Part of a small language model's weights.
Size: 4 heads of 64, MLP 1024 GELU.
Architecture: LayerNorm before each block, learned positions, no biases in attention or MLP, untied embeddings.
Training: a variant of SOAP for these matrices, 457M tokens, 3489 steps.
Each number is 500 + 25 x the weight over its row's rms, rounded and kept within 0 to 999. Layers, rows and columns count from 0. Numbers have three digits each. The size before them is the row's rms in percent of the matrix's.

# layer 2 MLP up, 1024x256, rms 0.139, rows 95-120, columns 0-127
104:505501516497539524498469515461498485523496469513449479536490494489489517480521483523511499461487504457529536520555484497549495513445531465488495512517484491534501458528522557501513502499511458486530513523494500512460511501485482483464529468474456514504530484523516519474487493519487537542498505495503515509449486487538497482527520465484509556470513477495504512509490532509504462465500
106:466493497509500496479533464487528538479469490483524456473501476488502490491478486509490520472503496503453491417491507563471497518518494497507520514478486481475450512510526536578481506475501492495518529445489490503442521500514508459483507468505507508496525466485522480471521524520549511499506468454455493509532515481535545488457500539524486555497472482508431519519492495476472460538472
096:511537491499486512482456502474441520502494511491485454521506524506510543550492503518507533504518475475526494523536443541466516486468545530510490528461457483503524527489506522505503500480479505517546476502473479520491473482474476525495427541508505478467469468490453488498467506523471487486486494496465518535489481480507487494523521481476497513476505500485524474501517516483508499501494
104:497484477528517455529481533544510519467485556438509559467482488488544464527501465468478510518482487492462528495513484463494524473499516523492574486562478470520483492494531488501511490477489520475507492512490517520516513464509466517494461493498501522519504498535491501513519474487490549496515484522518465488465446478514502544506501508488508507497520456504496477525491518519473521497480
101:508503479519509473505515467490475497501502528500509510504465512510490486463453479466523478510524487452476488527513503505493493530477513485552519514508478520522482521486499488500477533496472502525512500505486528528532488572521522509499491516504510468499506538524416485475480478512513538545450486490499489505528444560495521488475490500525481507445460480518487479472493509468456534502526
095:475556513518517466522500472502480510554478497485472472458505480556460440457484494496460508493444533475504535528536520474504492470508494504510480473518493514486527494497485507463554512512462473507490529498481475549488541514538514545506521544500519516499471483439468486508495490538500513487472470440475518496485486500500512479510512512465524549440497502514543463450476541494462513467493
095:510524537446520457517514502527496475458492463482516502461514496473519545511503472525461452486519537497482519511485496527525493505517487474494533522517478486469502490511484483502535505499483483498515533499512475557532486518489522488500464573547450499489448491534516468504495449470522498510499486530497485466482490477522466512495463506472559465483545542437508523517503510478515471521543
118:510497491547519491510508520505518486531528496473516506523506504507494536479458482524520516506479544536509499481485516483491493523490544513513485499479512479499522499515489467555423474513475439460514535478472509515506528482503478473493541513516512487483499536490478457520523474520496541514528531489516530511524535522515508566505525530482513533470493492523480457525481490482495481523503
097:494511494529494482526496471474501505457515490478460520534497491490520464468478452445471528507487474488515491531478511472475485534498519499463556508505478507533511491499485516514517509522509491484545525502506524465512451472522535498494564539524544502495504473474566508499446529542490503475507529503484522503486476521530523486515501522505471513449498477518548498487498435507513472467535
099:502500490497540500526492500423503470508529469509498503534509504515516480564494487528494504538480473533505489526488511470487482528499508509495495521477508509504480493558472509508494489501526568538520500514513475513491562528506485517524418496518545487511522495496517447506468520508519501479527472505547524499451499498498521513465485534474480462522485536535524509533463516506497477505502
101:478549487524506505538515505558475474497487482494506513529511518484426474505522494495517497492484522473479496470475488470473516469502506520501508483462512518469495460519474521483501489511526536481485485519522514515417532526478512508516490517478459521499520454533456524516518516491535539545478498478510513477505488477468484525432487514513483489528478526532493536499510506539499489447529
097:540506518535524496494537456514463506479489483493548474507480447520544522500513538549509501494499505468542478496515513472493499485481514472547514471470527478520500502536502532516491516475517487509535502504499511460549540548491524465510493513530538506490473491453484502500483485527472484513505480521527507468511495489498441485491486506499535487509552563510531509532488519486473522488481
092:457507481467546494499479507503475505503473528475485514499481505517498452525485526530525584475485508504515500475540464439550565484518477514528491566492479492494484517495503508496482473469466497530485502501441534498486495500503519505468525455524534499518507489536499520513461486487469503465502478507529488528543501552483506514487463484496489494497516507506502490501519461474524508537442
098:497542494477523508490528531494532548480503461517526560500497518489522529517487438509493479489492489482513527549529486510475536485534531487524497506512498501544510507465519528521513557501523483510505493513491461453458504524514507510513514516506509560508490516523505527489546516499469484478500494516508490488482480529476489505545552517517482481527511486496490508526462480512554525475522
100:470466488486489519469525498561506525518523475494453541482496502535486528514447505489466493518506513557494499464511497504480547533494547528508499503509566495500491468479465481475498522465474489486544496491549523513492496523454534499509487499495549498476452510509539490519512486526520523531460489453531503488510492544503469510517540509480522470443500511500492510486481509477533499491517
104:511458509511505525473519500495505496504515503495476472544496533477472513501460545512509483466526522448477505495482507528506513475478487506520443487497502488519449495492500509567499516502481484471474508508503509535500495522487540470489476505488529493464493479428501484495514486513506533470466487503514498472520535504504462533484537503482500545444512504490545494520461480510488495498508
102:493498465516512521529498540504468545533479492463494504499503481528441491497518536539492457446480513506472551509490469478533489472526534520542475508512482516526469503507475474513499514486481534462483483529502475526501497503499501507532525535491521481511549549485483506511494508479508457532502470550462475473523521502523475556513553526463468488531502513509522504483499471515480483529471
093:541446504475549486500507490528512492495556526477475431477518517521491506506497520508512481486511532545500498512484517498535496491500522527524499461516478489565525512492514471508495481500512535526495501491483572489503472507527512476526433472508531462494502518507481478485466481500477546549530515513498514507491495482482515507459477488488445471491497492498542559496482503479526505560518
088:539517490510518480488532476480515545481474472501487514452489478467450512503490488526527498500529501490477519477534501520514529508510467493551493538491530442490449520495472487474479531500510550470477493547473528473496517472488483530465480484482464468501507492460528481523500506500504502476492463494487496464483472504503541504523531510502479516499518510480546477483506473522494548543493
102:552504511461517529470501492508499511451515483487485475499510522499530507540501511539501463459497433497495486468525520501520537551447540499481484479507507516468478491507493484478487467483569475514515529484474497507553498439520475484468475557518538517518536515520518485530472487541501487477511492523546494490521513525509503512517513449515540486500526473571496516512489474487504521497497
091:493544534476502462483503498520528535525501480462483517540488470509515511464510493511457519442558521494464492453471530498554496501486514489510518513491491469526493514474458523486505465526526490525495539523499485467490524513485444490474510499458504477531495495520519522492522473485525514484460466529521518477491471485479502490497547521477539496494486588454503548496470495475467511500516
098:485506519499520498446487515519546472569489489487487534482507465498553500484504517497478504507490457542518459493486520529486505499484503495548473527486499528493495496479491519524461502502548503490517491501475494459475482511541534502489512521509520529467434473510464536547479473505476497495497490511474466468508540527466474482517473481554485500470525528472510501487499544511499511511519
105:517454504484526518503529481510519498515459524502488523514529456478535566482528504508497478517499480488508443448481510521502524490515454499478480503503506487550573489478500513540481490491513517524536533509490488512503533495471466510456517461523548513499471535486476493465485516514521520463502540483481500511567462464538441473569505496498479473489503541501506499513460522430492469522510
100:471513532494512485512448517495512478476499571486526527477496488485536485503518482493467480493483534498505468469477517539464509524530512468512514510478511509522460562475510522523556562556515485512460470504494514503523527464477517500501518545521475493480498460486516503455505493504504501469510550531491432515499477451508487480533463513464488488521511486527540506481479516511507502544465
097:545525495507504511501475507505503539499475484504514540473493551539517494513509474472493517522492502554508500492529508481487485506461506510507556522514462479553506501469534546512530493504506506453486510511489534527492458502534517521470495463505478488569484538506478525506491507471468482518490468510496456532487511520517465549484483487522503480542505513471483470524479526474493467516490
102:502499529495499486541486552527552509447523510473465543493476519491470481508501513480525503532496492482458486483484510518496521484496457513527510517501491522485569483489528526527504472474471505504477514514477475519455517521546495473489501496505532512484544481498496491483466473555512504508501473484527466514451469524485486482475513494478477442548496522468514492502500531475529519498505
# layer 2 MLP down (transposed), 1024x256, rms 0.135, rows 95-119, columns 0-127
095:479511547533521458491511481543499498522501489482498430475480531524575515499470537481465508488495539498541523484525526493522482508496495479513488512512501528526482536508507493500483490492484536472432503511527516495500507475498499520492504517496491500498497510484512508484524493468463491435469501509490501457490527510477475513525506488479535441475469467497495520481493486511504441501483
107:519453548502467483481509526475502507484539500500516499457474503479542490520537484519500487470536450540541499483486470509504492536512465532542501484468481474521546506522542441492491486458471445485509556547533510504545513518437516482459501501514533488495487523499472487503483492513542493476495548509496499516477468492519508514505505504489506546525512481526538544485490519486511518497520
095:477486529466546520484506515502490473525525506465496498466499499469485460467495501520571471504482521488536479528495507517460450494500479501453528490503457513437524519477523520506497529525532519486475498517514483515482508500508496446471520507510496483507513567502520516508456491507429518499504512499515532485553504485507523474474503521495533499522481483513479523513509544497496495490461
096:535488515499522513484496478464556489548484464511510505522500455460510544511521466474485461495488513510579509544469521507505468480473490551526482497486459480534511520517505530490501515525473502479442484473521466481471483498469474494553532509463494487495481485487529495487457492488514501547509524494479502557476486489491520493523500548471490514527496475486478495494483483486510480523485
106:477502539502514463517494490492533497473492473530482482532461511494473529508474493481501490474505480557486535510503430448526476519491464498471547509510498436478520558466519485454476497501495488556495472514536488481487475473486456498501499464516475492498516472491503535454471519453433540480465524491511506498492496522528530458483437476490548503547489550491528524506509482494512511485519
101:459485439516476486534519467523458535512474519470522513518496519528492499512475505516531533484490549476529466527492455495524500527506496495512474504516500504527537517459523474511524546501512484523514489500477485504477511515509490488473520491507476526515494529524525485515473521510510502468531478466480482479500429526526516499470562498529479522473564484456523507479485475465496455497488
098:552516516541510519456500445504521485522494501528495480529505492497512496465493487501497538502485467491550437493469514510482479490529462486496488531464522507549513486491472513517530524451465520471518462458493514473497504496490492487499513541500488507523513517474491535508523502476509433486500472549477467538511520489517506448496514523537481564468493457477525503476488508533490479492483
111:488489505486464517515477504499492510490523472509466521502496490505494510471520489510485525498479493453553478476508501508520553457481518523480512497529527520478511495461547477475530535482495500494523537513541414464494467500523539453524504515468476486501498481503480530499518518508514492474509573513548471498471528501531530502482506465503514531537522543472546488490522542490518545449506
097:471444547487509476502530495502499494514484498509486510482501484470463526525487504531467487478475474538487508462501502510518493489516496505533514494536481467450489532456500490490540495458497523531497518491495486484505537526516495524527473497520500516505486508459525501458500473514531546481497524522483544500471502429512515506512470482515493525549524484451492573502509515511521530501444
103:474549510490471484475506482547493481524484492492482506511542478506511512486540511490507495549508537468519526514494529478540503467493515520499537465489499505508494521495516473511492494453496506482517505521541503479525461488493504528481529526500505522477510503498508571539549505464556555473530499451495492554496486501495524432520494528479547486513522497527466484531498507496447505501471
107:513484553492459468533535498499495494538469475506479536503443496539514471547502506546511517523512497523499513529490479521451453496493473517477503471512457460532437477501498504494476471523485511467493535500500469478506505527515495509534482483501504457504498510506468516531511500458476497470506498532509531499489545532513533512488516519537523484481501474449507485496504542512516498534519
099:522475479496418506500465518514474490514524531534492514523508550508470488448496488503509456490439488441491527451531456512508508482479449455498475502531515513505489491517451467460468490495556510501549494499555454503423490441453467507483526512476514505530501511508492486471476495465512488510479534486512490537530494490497506477539441500491515487493462521507465520505467541497547498481499
105:511478453516497473545475498509489526515475491482494463489514534472492510508522541558478484479493488504494536494438519488548535500477529482490519543489508501477469517505517486518545511458503520481474509500514518498538489534450488465552478525493480505500477472477477512470480527496512493486551505501488493502437468514509477480491530476493518520546498442505460493502510516502505511493514
098:491487528491512485496494500454479484485472461507521484471504500479530495559502580541480488548501514490495532526461519519532499511513527515511495498492479451505517511475487504480469477469536462499518487499557472517466493482543521470522514481460473518541528515515488486477503497538546469484532482548508518520502527508488482518507522478506448482461510474489489514491493525530512480523515
102:485488541500505512495520512535485452476487540513502516493425535510480484560505513494475509527496482525487479509491485547469503517481479484493476520522514473528531496502505526508491475508551516544502465515528480506494509570519476447477510469511488487501496472461480505445497517498509521483507547503518471470535470482516492456500469484477515494518465464514494534507494465502483537501514
105:474511516521527489441529544496495512458522479469501507452516508510504537519514493508543520474514522514540527516513526514502470532552519490477518496481518532493520502509511471474509510444494500485515473494507499544489535474515539499483526489487543532513442535470531497463521514492440489512495526496520453524486535507533521528519461523520503488505512517508487470513545524491471527515471
105:541528536490492524525517536520509477463478542496520507508500489517495513545497518516507482486514520507506485456491487472523485500507498531523505531491498484499494498460473484518521534491480527522517489509477501504484484447484477511462452492534468511498480483477458502485454480523482476497483503505511479511540473516485470457467505519526521466527504508500513512499522478512445522478503
093:479517487515487487515466541458500480504527497499481515521492499541525515478517472482510503517492433441503461533486512505485519509492518512486524491482496479472554504477505503508497523498461545497505510523516467512526493455491470502494540443506531521496458493484491476486502534468476493476478475498483481506453532478530477546522552557534519505507517475461537476515496502544480493453485
094:500528535519471513456468497507533510530448503476500476492513523505522486487535479514515490525514538507517508458511533514505464519472529488454541473525509509451467453513574522439480503495528509523465529492482550454544495503508519506511475537491473529478528524505513480495531504515501495475519518489516505513520566470489525496497486488537511523458476474474494512494506502553481492496507
100:477533523502510522479516485455518496532511567516467496514504532474456459474518454533485510543513480527480536487487519514513485489516476510498515532501498476511462467524536482526482466480513550503500510525548488523503479495476529507466522466524480550521472527486476532459512488440445509514464475480471484499487515527532513493471502539476517472452502504502479521477507515531478554488515
097:520497486470518523425519512520513509457511512460431507471487474498449466481453547506489482500511473495486496469530524471508548478504550490526497512497498520479489477490513529501501483463482551495503533474499528500516494470515490496519502495523491557494561513490494478485467541512455460485519478460494499460517495463476546496519504468503489525545511483530467505495482483508502513543485
098:505531474477503506525511519509526500483499496522497496520491554453523498471476533530455473492476533478474488509507514462492480567510455502464509549486476514522466494484484525538496479502473530515504531559449483495500509510489463474480476503496496483471501497476520550511491485482516494544513513550532522467508446475507553503514489499486487562503510501517524516519488497493484484514484
103:465425475457485467517492449477480527490513504521486479568462526507463476526491489536508516496463546472489485494488502530529509470500491510506538531510499504549472520501477510513520449514551537528529505519505516518485484513523490520500533501512506462536507489534526438507509493505486504526491516491441536486463446512478526522498487501462502496495498539476471523509466507517501516501485
094:476506458479539515512497494512514486504481494510522470527515490511504522454526501540504505485506521506510515498461482539482482502501513488536513518482552496488504453483511514528468490472465529547516515514500500505489510524501504483569481456472524530482478501502455473509456509506462493524502490507562468544519436506493474554443525508495503540504487525509472469484542468524514478504508
102:512491513515493497488511536468474465444513521474528520515485499436469472460490477512495511426465508500495490459484497534510506549523482506527467509526499559500500506515502504490496519471494463499458509520503503470476491455450568519529457523508502504489499466504524498506496509523489494473512508467498504510486487486512488469472486524474474525530513488483486542446558477500473458517515